config.toml
num_hidden_layers = 14
hidden_size = 96
num_attention_heads = 3
num_key_value_heads = 1
head_dim = 32
intermediate_size = 128
vocab_size = 2048
hidden_act = "swiglu"
norm = "rmsnorm"
norm_place = "pre"
norm_eps = 1e-05
positions = "rope"
rope_theta = 23800.0
rope_fraction = 1.0
qk_norm = true
attn_scale = 0.177
bias = "all"
tie_word_embeddings = true
parallel_block = false
init = "normal"
init_std_qkv = 0.0463
init_std_o = 0.0
init_std_up = 0.0463
init_std_down = 0.0
optimizer = "adam_variant"
learning_rate = 0.003
lr_mult_qkv = 0.5
lr_mult_up = 1.31
beta1 = 0.95
beta2 = 0.99
lr_head = 0.00638
max_grad_norm = 0.5
warmup_steps = 318
schedule = "wsd"
decay_fraction = 0.711
decay_shape = "linear"
final_lr_fraction = 0.1
batch_tokens = [16384, 32768, 49152]
max_seq_len = 512
doc_mask = true
train_tokens = 114900000
max_steps = 3533
dataset = "wikipedia_en"
Each number is 128 + 24 x the weight over its row's rms, rounded and kept within 0 to 255. Layers, rows and columns count from 0. Numbers have three digits each. The size before them is the row's rms in percent of the matrix's.

# layer 10 MLP down, 96x128, rms 0.108, rows 0-95, columns 0-127
109:161147136137170140164077140127127147164092137155138142148095096068135106138098100150099105118151106093117157121078150118142151097129109138091095126098128116116125123122113094133115174145124140155097107137136134144135176129179132089125110125151109160083116098104118122126099151119128113094126135167116137118143113147130131069170113116148160163118098133147135146158117103086119144138157
103:137136110126140139094141112116092094135138165133119117144097131126151112135118180128139090136185128134145149120100167123116123109091181146119108124134140099111162109167131155107133103134121155117111122100140142171122143090137146073141104124112110102137078168157138141168110174115122173148117140145140112126119142141092182105106137100070097107134151134125117121075145092135100109146144
102:147114096102104112145162120145119130173122164138167146157134105130159109144112126171093159131164127127125129123126153122138111161092113114113119179116086119080113099118143154091150096102129156112122126179138147162163094079084107122149093131137135151090093172119144144126072081148136123144118158144139143087114165110141170127146106128131129125130159147143127116134135124147096151144144
102:104123145128111099152130153112128143128146128142102163159155112134111063113165135177127083174121209090120147163112104106141123131117148116124105090088132128126108145103120121092149126129087140141138138130120138130111126101099110136105142067110150072092167159127152111104106152130165167128115119170141130176131131131118113112101151115124122171149145124116136160108122121125119107134154
104:124111126090094115099187139094114135131121182112091121107155176116144151119122154110093155078121143154140145143142144108112170129131128124144099116094114178131118126110200114111138130105152136117148117147179120134164114180139129125110133122116137119116172147142131119120135146156136134116152145132088122138120163092128137133129165178170143163131161141146165119124144096124137181123102
110:154151148114134121191144133139097149141093115131129155108153116127088162071127153134134131129120125137146120091129120070136153125142173108114134122096132104168148141088101165116104104164124141078135122142152119092108115119124140131160109076104155161128084130117129123083140114131192157099173145142131111105127133127102116134172143144144102081125119156129098149116144092144142120145119
095:115127135165151159114131139147142109161114150178158068158100148113113113143127119140140152105153176166164139130109145102145133172099142189099110135083142112144080137089143127137129159116140135117150133103149160145135140141140132141127123128107119121164093151123108098101128109131131119083121125156101127144164145097146170120153098134157080146172119110156150166131093084138117143109118
095:086128128140140129116118151132105119129104120160128111126133113139127168125132161149116120088142131117128156092122136116131116114116171082122159142083078108128098156103103159083088155117131114114109135200134097155125124148157092120145091101130146101127108176161138149148066152105159154124086129169122172135106127101108121162131125135145152157117089091099147148138136152118147113141138
102:082108159172145139129144118155119147134128185153183122121152124086122130138189131127127121143134122138102128102174132147091110155131130140196128112150179144124124129085135137114163117095103119133099121147137124091101164168152148108127140107135118105107096143113124132113115145137148099106152108107119098150099104114083116126150080125135141130125119155133150146169140068101105116101149
107:095129088093121130149194129109173121153118155144140132120116142134115091125129133172157148164108136117083109151126097174123159134102154083146123138125100106182101117165110125120106134141163124140089093135098135093110211143154121125105114131160126100097138128115128131144111078103144143124141161127146095106094130136134116142156119129082145114123144123126126101120108152123095136099137
093:160121136099094109091146099154129162143138152098133131067128105118152113114133139177137087098143147129118063157139096138114075118093137139152141143129108155163121150143146131143127115161079125128106150061122154139078154120135125113123140124126134142139121125121109133113113094152111077104125145165163163162128088096141127121127106083141148133112103087125144147103099117108119139146114
104:096121097135089099143105140135119129136103112116122149128185110129130147115127121122101118143100146152117150172107153180109143180122170131118147100123134142087090123160165138091153165128114137139091173123152131132113139131117131107133121133122143105109121143153120082117072116181167127109132116118107139152111132125155071067124143093130133140140154084165124147116148153085147133108159
102:176119102116147149129162116111143149125128139178135149102144111133118116149126153131128114135111161107132132121176177108133114097136135130132089162131127134138147114122129143153088084143159130101155137153114105104094139077133114147147122116171126159095159126118188155154128170091101120168074111119132131117104082149111137113112146151131124143104103103157151168136092154086176151128146
145:089155126093128097184143098125109086100149123121138137110161104115094129174109104140122147128131137112118133125173125114116108165149144123139139127143160183094119096114118120130149097162179118134117134149097136139115175173130105079110133110070160145142120162120150137155106156127138118122127115106142144112128175096105147084143159099137131127121153105167103126155098116088126106120166
090:139165136114189082138144122123136176092173124123116111119161139091147187120110118165093107131159089125109105176147137121148119089130128147161132098125147118122134096136109126109114150146149143106136147122094090103142093101128158159066154114135133139139096106128113085103151142104156093103133106103090114105121144153106111123113153103097138132109125142126157154132160096150102147125127
097:100103096145133105102135147133110089104163160136112132107076089150134152131102117163118118159145176100124134158171139121126101112105103141144132129095123142171111093113112127127114105097128139122165142161135150170091111146113105169104133131115170148133138144072107127137151103150126089136152114162146128108067137123144150099148135116132141121153183140076119112102108145130089100131113
098:155151119159118164139098103101123103150145135093110103142118095123093118093188130111088108138143111114120106125161140156138112121172128100100111128151174103142134142100078123157113097092108157096140094109140182107085128148149169140162108141111119149123099098137083096136115129103116105143165122090124124132104144119133127143139133135117137120146123129089112119076122080122102153085119
092:153168111130135148111126147150124118122135118108102194113145151081101135175118132162157089158120104132091153136123110128184087171166143120101172127160101108143177095118125137163096100174109163115110135119150165117156164155136123107153134124135157183116171144105114141114129166125104153108121126125108154100142138159142103091117115140122139132117150136126125125113169132129130126112145
092:180136137140135117070138130174167161100127088096117145136130083140112076139109175123158129146111155146143088127098154126152118151140118127113126129154158120171124150109163126122109116165173134115143080090167129141105102153101161129132130159103137155136112139140187114123147127112109101136140170094150156129103108132112157131138127121144093105167179108134136106155135122129132111104138
096:142117141123133111122105128130171173107105145082146107134134169165170118085103095122130109082129126101146105162135153108097155110122133144128150146140101120096106167153169138094112116094126174117124099152108091165119111138128129111129120150129115080120130143102112121130151146105149111102109124118138150108162119168179151146094077167141145113146135165139183112145131146138098130141089
092:114134122126164125160121148116129124108089111097124129160124129111143130155150189104168114155154097103115113109095114131109072131080152059113148084145099160144157134093122136135181139160140112138146126163119118131111118141122128115083114102182148108082128133129118147149132128177172092130114128101151122158126113145116112108154159119112135133139110109083139128140116135133084095098129
104:135108112136149147135120180134133123085106158129099125128109117103133144098174115095117148117110125151115148122161148174130125148120104087104111109155122150140107126120125136137133133112166144103070134122100114099132140159165114117122149109109145190140144137153121094102110109131156117082121151110136124114161154156148148105148139101161191144121149139195151129111171094139144134137191
090:133108150133101118133108087145131106121105124099109147111125172126136126106106140151112116136117109130111144065145113087126104106121117173170120139149158159117135140157171095137180148111112117127099105159174132150124093139118101124096194102131138150117097137107096136111139147136143142104107137119101143105110115129157088148135156062085116133129106102180129139117088102106138092126150
099:129164135129112126163109118089122103129141119093132128139086140080130123087097082145112152099125121086110114130123171100126169153127100159098139116101140098117146169149121146123090142163117130075180112153153120163176135145143129122111080134159162138125151117149107122108136169098122105153128151083124108115151165163162099150133132146142128116158163141102154127098152159144124125120132
108:157141127130129090144137123111144165120111136104079120069132109150148140157103106148144084162159105137144162170098114143103136139108138150145139143079153137098147151122130119139138146093118136118141141132150123101188115145127097127120150110120135141166140155151128182089112174124174135145070161152120177141145166123131149140122110108148171130176141118128143122106125112097157094131115
104:174129130118106125118076105111164149123101109114130143161150173115115132126097091104114146085121131103132139117147132130124148159117109144126133117130132132143123124119134166122071083106106098134141120096107114116141068121109099136083121086103089126125168160137088094126160122178138125107099150075097136126098159120120146123169142176153125128187107158117124126110142135113124120167115
103:149187106115145126103097109120120199144104122142156119156128157130149127121158130114100141102095149133130178111118103124134161127154138099076148149110175101108164125120106140152123088172176093110165102105156126098123082139157137112131149152070136141134156163164124132150127127134124137124162096165140139148106125127181120107109104139130102133131147155098133109127140124118132107106136
096:132124130097174105128126153147123139135109093138144144163098100119186108089124133139136108142126126088124104127138159106088130121114129113086120147160095117154134141143102126104133119131145135114165151117163135128183130079138108088099134128123139089132100125170174155142124166155115138114162142105124134128093112126192181133112120104151129160169166105099118143124118112144176117092156
103:144136101195133136157150125132151173137087122163141172094086154082162101082137138149163144154090146113167146135126108089147128158119107136145118122134128092162098146120089108147129122102125081153141126100127114132108144155111121135080116149125130118122133130130122151144126127076153112130089139119106096082122120110138153108164172126143111171154141143119125129107096086118130103116155
101:099097128120130123125092126125150115087089129126155107117151134189089118141120176166132131144179120115134119145159172146145087156126108123119108123169131095125178116115126165136150114170112157105121148150156121158109104128149117132142118139163164093117097190140155142121116132164164139113126172156125144112110104139132115087146118135095130086111138122110142107105135088155107136080129
103:149090144122097113120122136164146161142142122108132151077114132162163160112123158120105105104124142177154140151133111139107112136102121142127159119114154137098111158122113136105146189133159137132143144146150109085125132135129184165095120098132106053139126084098120132120132105156127087147121061097153151145098120113121117118161144140112128103173111141114151096176118136116126146121111
083:141104151130110133130133147135167123115125124113108126175122131140091075103130138137142102114182148104119144155162142149145118118151125154154103110147133111145166162105097169148115112154132105139125093143146159110143096149183111158164103146146139176152205151140118118174120130116136135130098129131099200115131153173147136117114088133106149101117134102139097150129139091113144133134126
108:151130103097101173120159130131146146085099123096160126142095108103108102112159123125161143113118111115164091119134122114130123106095134125121151146148102140090138131120151134131087180109134170132112142149122140130164153122145082129081152125080113075167148164137109127194115112115135123110143109180127104130157147115130080142146116097121140114094147118145112133131166136131129146186154
100:121167142105061179141135134076117108115141149119129084099083081126094127149128122073106145122124123114145145138121119157140157122170148116114187135122136141088147136146115167108136107114148085083116186150131114114121152128116129154162121150097148120148128088134122113141098163112112084092128138108123131170149119163112158149097122141147133130157120108142093120135101140112133140107124
095:151118140139091089160119140138108091119099134141161140128115112165166088105123175147129111100169147143126106166147137125116139102118159169148154119128160141165178158135115195148132072147114128113109126157153114122135101095143087133119161124111107117102087117088119128119135145140154130151150139147108157115164129170098142149146173113115148114161120160112145099147142135133126096133164
082:151099150153152115127109117097103125105113168136135117131091153183128122130120156081123087124170133096127162125140104134130131102119101137141129154140098119103138166163112156119123102140160106136154170145134127150140149134111102132131071100146146156141095137144110135114121159116121149088108142104108119153136144108127161133134068085063115143078118162084131093122091094117108101138131
111:105103103181123105149143092078113116158117145107133138142106134148168100096106117124116139150120112150135142116087153116129130163142131136140162145184128117062092161131156135139101131132112181130130114151151111168136155147125167122189124099113141102125101154096120090128142127137108152146083146099139130123130111136124090132124106106142131132105088157117088098135099104131153077129100
098:114131159107120141130139163093154113159122181140158161154101118099120146103115158111141103144126145111104162134142103129153135114110127140115135156176126080123120106112101155123105158173086118114120113146139117106178098106135110126164160115138162131101086163141093150138158069127120147151149136107143124156077135166098124099137107162102124135123145184121127155090139137119105145162119
097:125144124103104119111108146103134167143123132111139135089118119108119156081073138095115145112149122112114146103138149145115156140155062165176131135138097117116115107082132130092108146133153115093123117112152099176144145135167110164134163130143110108115111170160136135134120160133103210129103121153109131173124133154136158139107125117117139136113187142120123135165145128143085100135106
103:170130156106096090143104127126104116110093124102143100117150139075104133092132172145160144152167161136088146125082135085125109130124113155099115149143118138121132150121132143121149144154136111129112151146099118119184142138092104170130123164137129150150100099122116116191164129146109103146152165140143089099125124146122086116068160116114159145119105111111132090128108095112131155108145
103:123128126127117121151093117178152167107149104093091118098091142140117158157099127128085145161148119110139136090082113172089126148147134141127157137075143084140119105135108099144123103113127119151157128115131117103116104141105122073120172142127110103132165077092136116100126094157160138101129201120105132112110121170114138115111132117090116139112144104109140099144134159132133104145112
100:117139080124149120142149106135139142117118094137144121139116114132109124126155142163153105155133162224149161122138160126116104127150123198094167074106133124135095152156142155084132133154121116103143127133133100128142119129155130130116122082101138139089166103084131142102125130121108136114110104118105154119133180137117098148109122110101156152114157123089130099144081120132113144094157
099:105141179139113121102152137175168106126138130111142162087122151166145119151119134105111139157134135131144135089141128118129121116121150131156159126133167148136125086087107168134135073165129115145096115166113102130110103101130081091120146121105146128129122160097174138157128103105110144126161128113143159101157133141099145093150128149138115102084139140119127155067130177191128123109138
090:116094105119165141133177136149094156106152136106123124125146156154154122146108136089158154161132168101092112137134075135181115120153103120114144085125107118123149099120096161158101084149130103121167134144120127176132117164134132118094099122128155153193141124140158121081119106163138112134147162148114138153093141154127112138137138101096161130107120175156124154121132126108158150135149
091:127129109144119118104134102133123106134118128180157115113134109149180084182132120089140125176156102117115127116128124125099132143089156142127161119134150143142131073146122156120136142135117157171099124164160091112139125141135131096161139119167117120173107147111163102183065133157130108128158116164087105125110121117139149107096141080107118111176137109133113132107157147146108113156115
091:138097128107132113096144165159105106123122132139165110151111128153109209080117176114138110133106124124118144149115141143130134116138092130132118141083090107083144141162130121110123123113136106168175120123147156116168110122099122143145109131164131136113106100154140114115103143137115081154170087105109128188147077141082122121120115112117080141129130110139127108153174149162102135137135
088:116141121142137160174111135101144118166115161104129067128123138149127142102123113129173151150141167115107118150139134117125133107138132163098119132135178145118141143156137106135135100180104121116078104124146082107153119113126120104138162153137150139115082117103142084150103125140136110129152105140141147141152136091127136095148094133070193123143179111136141128134133064101150165106144
104:134124162180179140121131140095142137092099136110146133109145094120125086169135145156145117187072126127079136159121121128102118147166130156112141121104092115153120133114134116160134131140135122175167121139147166101115129127152166102105148112170120115135140153082115103097092173135105135111146154157105122099100120120152183126100143140116076131132154129119133120143146129076121130133136
086:163120139146158169139151093108173164135149148141095129136109111093114133161154146133105144122121131145112116093169166154090119145125151124154137120148187093097110146151106123091119097083122119127170100164121124145170117115144124128121170150142103171108158151116146153130118124124157166136149111139161119127172128105131137081110163149146185135125112094120100132141130103101102104101112
087:131107160109114124154119126135116113145100152103108141092096107100104150132096106117175121089159122138141095075109121152136127110152179145092109165176115114133113118106163107149100140153140180116142093128132163106073135136157186146124131132123124129165097100064159095130147114115117107127115136110145094160107148119122125128113126098129130145145108135111151123153088141131088107129089
097:146119170079109110118112125126116141079093149148167136125134122138160142140129142130113112099079140157181165143126129091131150120126159159126109116157151168139090115115146108074117120137112144184127130106129113116116146112155146097163139156129136128153193130177136146136148108087126103127161101157126119113121130120131117116119123100134115159178103108154084177152110133131142172147136
101:124139115130119113122133097131106079098157114131090101088145149082122085114131129133124116199153162127120131153110122149143147124173135156139126142141114161182127157093150101114132110102113099127135165152089096141108101098109132134119121102127090067126100104092094133158110123081137131134134154119138148090133148150146112138136173151119158090110133111105173093141151138131114127147101
118:108144142109118163096075101161112126150132091133178101088148116117105138191101117095110137146113100152106114126138140142132133135092161092114144179106114093135148077157081113130165121119122171140123135127110112141100109116118105113124159125128096125167166083079137133114130142119143136147137151118068132143108098142136133110133088185116130091136117149110115162129140126117147115114127
096:090122152162091086117101131129173118123142155163122155135143141115086149117109106154100116094147161131122110169107124182081128097161147169144125139120174154107123144130142145118163110164146134101189147107123141155080157119148117141168142141121123122136132108154125108126152139127142176129138143093108133158141133103089149167095141155095148157153105118122116130098139112165122108110107
088:106156111119106121141126119118109106175140153129139126116114112112101112103142113117102134186174124110103139117107154108117142181160097109179117091113108118120110087130140130120141082090105129158124174133168160116093128123130142098112151142142177153138109119152141123078119131124105132114122124145134101127104134103151089132110086113142077130128065107168117129118130179128080106114134
091:118118109150160126124135119116089107118146127099085118099142135160114110168130124126091131159094105130154105115111122161121108072147115189114126126202104123107113125142162095136122105113116135182120120092157116129170115141075144122133134120118139145100134112118179145142141119089116127160097108136146136136118147143152149142169089125122131115136131049101114111123138138117070128146138
103:151108074106129096136107153099140087095114134103130089156142099107132128112126109133158149115129151137142098146123139152156128140170132095126134143164110114166117092143090088191133116132163120127111077123142078131137108121133094118104151135115125103105129140102106182134123149163188108115113174078111104104125113132134176100144138158131129154113147101115113111124107116102163122135122
097:142140107150098130090120123104164135105136097103144117125172121111134142122106145100101119190145119132178124153183198122115163116141132160092119113141105144168133131133145126157133121092180095133100119091139127131096145119117149165114127116087071122122153101134159122115157101142126156116162129111103107126091111141092097138167130151147133091146120114097138127150135107124117138133174
094:111141119147113145146119115168089196122161159139129135142135177134130106127114120124142181155134154139151118107102138122114111080084090148105137102105131137146122120151123151140128136151113109127076098088130110123125144106150140086126148095155116090116077131126126118151107078131115137082174142153097081137165123151118147120149155149117148130164129157124123110101083097134132126154166
100:148113114146134141129159122118130158140141120125117120164115147199152093189122132123122136174086158142154109125117165159124124098104158122088154119098126107171123156096122136121118163121111139148121133141178136155100114137163158112134106165120135120120147146166132173061116136115140095124150149122135133113119140090110129112156165067118108120176131118154112114129117100156104106153119
106:135110111135133116140117136109134142092168147135109146118174158143156079140138127075079133180140119106141110117125131111106114090155118101139140101107089103129134150112124152120117128076132131123122160152136105134136166107123146156057128131113075084132104167097105121116180144115142110103112138115137119115135132152150074153108127065123125153156121137161119120113169115147108114109146
091:113142106124153120119173118161133157139126106140118125136154149126120150118110142150102126102147144132151138134160098120142127127109161126132117169115084125126172117114120168142121101123110084101170047141143140162145145141146130184087148126112108135112118177147091158157132101126132161130141120100146127129160140144123151124111178118158128108152121129107096093151144145080156055141107
104:115162120095094122125122132147092115117103127096132154144093122119114123114103104157121168158135130120168179151078137124113170140124134141139163135130119116125141122118076119099135102122097106149140153139135095111135153147105100101120140134130128103114126138122134088101115130168087076134147174097128121125151103058112131163197087125120135095149108168126112090117135136121082109128145
092:119169113121121091149132146130159117126127136129087121121073071109175100139120149137155127153128093146110140139134142106121097141132146126172148128156166140118129116120156113105136108160162122127100118101118037114118117182105142108125110161124112121163161112113125142101158111140164125142134108095145152126133141093074117126168157155128146128106111089153155131191107121129128132134121
093:144123107100116104183152148117124134162129092115131104163110110135171133123113144107098141125109162116097120135118118108175150153093150137114162147150141157122122133120189143082164096133146091124100150145091174140102142059109114173118143147101114126141154131115105133117116132151124112083136123137113103122183136105121147114152142095103084147164113084133112171131136142145141125139124
086:183132139126129107074076151097179144137086131172134101117110098143140142099144094099143118156135099135118089129108108124089131151157164109133143124102121105146122148129139101145125114113096136118112137129182102090125128111117095114118133155100136089066119133089122145185149106127112161123095138128123151124125099154140135128119121132168134127174142081143124142122135098147099138166100
103:093086101109141137122155111105154104132150136097126185144123115125132114153126114163129118130122147107066136096138106150163108129159066096119106129126120131134162137132116095148127116138152129089125148133097155123113131077086132124130143119170138138152162089114063129157145124157117104133118124105136078134105166115123141171146082149145114130136119168160149163162110096114162141121130
094:094124108117115117158098173091119142132136130120099131093075138107130135131121128155148134087145106141122134155097135133108134137090138149153122133145155109153150146120158131125156168108130130120096208144106114150151133163103135165115165091165155135147117112149099107113161140121151146110151127108093090153120147142126120177106085164128102169094103138158145107149162174107137125148153
094:113119158127117128132129124160110129170162117110140113086165129170163147099137110095115133149129108144134091105137145093101130144108157122092121146147106134137109125159148144147152096182129150148078119093123139130152102097111094102126153104139147100124107127154107133168163043083131121087115131160167149103123141142119112108126111140116142150148150165107124140140136134150061104124121
093:120152118112090150162163146135118131163174148119115153135137119143122160120112091159133166113124141139160107141128106083076115139120149114154101160130146107178150117105168146104122107138137167079112130134148130088128089125107156105172135159149125116136113103117160113101146132129104140129113133092149143137171135175118107148160107164150124116118176122151164122121159098098125079129082
113:123171124105149137134114170144094087152149154123120063104120087142110101144089099136141139119172103120122146129100126118143115120130130100104116107123144107100133119141098148145147128160116138120121136101130129148155145108176101130119180147130106141099157130103124130098128125130158151148133125121109145073204106153133122116097171139110122135156106087147095157133151157126124144184074
101:126108087071131105103168129108145144088116101143147120130123118147120107142145106156111121134143095119106138122144113111092172125115125145140124145120144109101165134129141138075098126114131105114128149114125127108139137127071174137154119085115108162140086134128128123129150185112164122114123089101067124130086116121099129103156170094120149146174162088165134096153136176145117140146124
103:087062148154129128129115146134120168162152151104115133176137160139126084162120144110140145142121148089120154141156133151146089107141135134103141124121095117155126139116140108159132103137164118118155127175121084160120149155139170122106164150108123125137136103138082114126089113165177159117124130119152110110088127136132131132116126106187120152129174156159129119146166127133152106183102
105:112107114106115166126125119161141104115155104152183170119111100126149148171159117124139125137151160155135162118152131120093094167148114135124141112146098118123129088129121118112136140078146128140146096121098115188133138151089119153100125115158175127154165106099141106104118132118126129106082109167120098156126114165140173148150148140167156098101150139112172133112124110103100091166143
103:096123103109093116120149097131154120155112143116144162135106098125087145133127136122105113132196145122126143139092113072170076099151117133121102118130114131117149129116113105185143135114123147069083117140121116144139143134105093121132116146118121144104135088087146110137134141159118116193089129108112136131128144129139110138101138125098122139100120144107111103104083130111135090155209
092:147118090121145125127125130113083181105163139093113124131100160122157106127151190123153121164081085114101154137149112115130110131129153129109110127127138093142099111110130108139141143135119073106111092131129163173156117058094108123115142122096164101113141130142154150123104149105119161189131103139117143143135113131170134108112155120118110080096135091108116095131143119120102154108139
104:124133153153148113114145144128134126131135116174136143096110137145169131111157104111145149170098151122142152117104124122126135147086128133160111141096136140113135151137094159101142156115123142143137098123171109130101099098142125125108154174168116135095109125159108103081135101189174113171144094155110069090137132118164082141128110123137116184158119145094110122127135103183129131147134
084:160158104103120128131113143116124121166137137120132137131123136060100091118103187139128145133087125119098123128160114154106156133115137139114132134119115104103167094121096116099091099113123122117111087123155100119111150134105082142124164081097087148119123130111156109099096111172104139113132130129160156151108119111115152128174085129113140071154131134148128112147102132066087156148138
100:107129090131132157119104109122174077132171138121148129144158105132129091132140122140119140152152105079099076095133144074181121132107108142150101147117115136121115153171160079105101129106132138174122119128105143116169129140124138138099122163139114092083117105117142132103138152151168181151103130112137148115112139090105090099134125151132148164142108093147086131162131112142137118103126
105:120143174103107154124135107137124147156110095143071109094102152169121171131136149103136160134148135115159105126113104121097100185103111105113114114114126119135110129145144097118084113141133126139127122140126152140126150147129144162140104158161114077140124097108118113104153149165143145157129118129127167167136155135097101101122113120127107174162107162121071129147098093133098173187147
151:131105123092134146100122106108117140105135096115160152153120135116149141144092114143126124146140090085119130129131118100153180119103122139091095140120118123122130087111108116102094150087135161121148107158171152123111057113123155126126138124173072133117112143104082119100178125129095131093116089135077125132121070140105101116103134126116148136131146134131166137156167132182140128143133
092:148121130149099098122137142146160110147113136137124138121161119148134134120136105143079156132155092149086090137125182125144098116118106156115136129172087157149149157105169112161137133113163111118085093130118113103150152123120192141156109143079122097139116152144147111165134134142151116116131121156135125089123135169136162147131130146078095152085117171159136129154115111143163106138074
095:142146109117147154077141116145151081152157161119094155093142143160105105162088085125091099135165130176110124132156104142144112133117126153129134146126122132108153115156096130183108135130176105104162136109140083134132180136113094107158139132074122146099072153125139116096107155156123096159145118108132105126115124131118111123147123181114123166136116133132103133102134150131148159145144
098:138116152132161095109103111138110117101120145141106149175124161135109152110083146134104111109141142144145131092138131094105166151146176105124147082179095098136122122167139145129132095115161176087135127099149141112106106141115152155115115132104136132159102155130129058116160146115120187107094177119134139145165163153149133120113116119091096175139129123120114127122148138120149119112156
108:136088113137112100134081093157122110109188098124163128126180104125107162114148111096132104109126127129102119099114115167157132153104132157188142136155172114109115098106125130141165121149165106170110138166137100116100114097097137127144107151108148125089117129154128106153120144117075117105168143133127167111129103106164097152105127153086117139117115114095132113145127132168128160102109
095:135115118114156159128139160166133147147164185134132102112125081149156153128192134184159118134092139090135123144135118141161095138122096138095129125125096133121123122114151123149125127122169141083130123098114152104122091102087117114067148168158116135124123125154142138160112148111160104110126081109121130122143144123179157125134122135164152154109160149151170150096147127118143133113086
109:124137131103108137098128093129109103119159090068137174107139169119119132117111210137076090141092143104172087189112116120104117113160109114154146128148116132139119127133149127121128157121116138136095147120103105052134139123129128139127131164144108101159127130100127149135133129100114128116095086096150160146164148111114106148147125088159129117096122110158091130128144135110142143112132
124:110085113129148155140138152079150149139114096124116148114110121084156121118140148103094148130097146130153121097098125110103148125098135127131175059100133113090131094120114117128148106134131146163122105126136165149131154131081155110163114130141107138083118128144138140154082143129141157099125137132158175138093162133178128156148124136122121155121099163156158129092076126120130182164133
081:129131129143125119127109149143091157125140151104095145107166141124136109115145151129113160123114112127119095116172128141153155142169081153137127136107113119158137139093150140059158115105162089168109155093126121133143140176181126142126141092105130142082155160147106118126107107109104098121147153117097144116132148127155135147145135132125132073109106117116128133097163188110138059102121
100:107110138137127123159126081131109160130140171119111103104118150123148110097146184142165131147155145096103161112094140095117122114140105157137135167144088148140087098111146143149143137125125138081141130178105144138188112134115115143210113125103131129119123103112094132103149144135116159120163122154097133077149148136101125101128101081091124102149126136146118114125171149135144116159112
104:133122091141121100177094091118121057141112100113154118064126156106133116106132150125174153124110110123156113134100148157143121211120135125175147124135122131119158087139140144118116112179141121143138118157101118151140100163144122163118145128158098122131140124118119159138140151068134156139117121129137100111107160159100165118087130157122118124164109126160112125120128126160120110113160
097:061194133173122123128168145162157110117154099101099144108129167141111125142156133172167123107121129108146169122142120128147124128111165142166116112186119108109146110139153141144163095151106144141103078102148160161150131098119139127165148127139132117120125126140126116110126131142126142144106177113142142138101139129107126106120079155156161107106159103090173105116110132158142117090124
099:159126092152142176104109142109152085141141139138116152133139139135104128160108136168182117111096151177098133078129098118109153142152148112126122123172149144114157118091120148118124133121108172115120109132090123154123088107140132127136082093137139136134145167126152155152134131144102142168128144149122099132144141083067101167113148137120138152088175124136145125143091141101156156171116
089:115117121091136132119113151129103133126092103145139147125154171093086108122153127122149153144162172098119169075103129129149146089145137137154153112101092124115119155140144144116080145124166093104134120098153133086127144132115169119095106176125149144111063090140147148118107149120134143156110124143124085134122113133129093103124111123100131144169101127176136136103149119106152062126137
102:156109135132098151142111141135139115150131128148140148118171185137130135114081135121156160192137151101159178122156077172086146159121118115146081152113148175134107148107116084153096153112122147125108105165110121141122136112107132152119150157107114105114141157128110119134126139122135152156124115103107124108173112097132110166170085130146122150113167132108134115138138144105173080123110
097:088138144165090109172070176119128116118096110164171091135143113127136147147157145136114166097127120148079128129124116157135105131113120133136151077113125133103135138100109112114098157158095117140100153113095099172124128158083166167111127112133122143137116166125101118178153101129140119127148124064128126131129136134149162125142149116112163119164105125140115157158139084116146144151104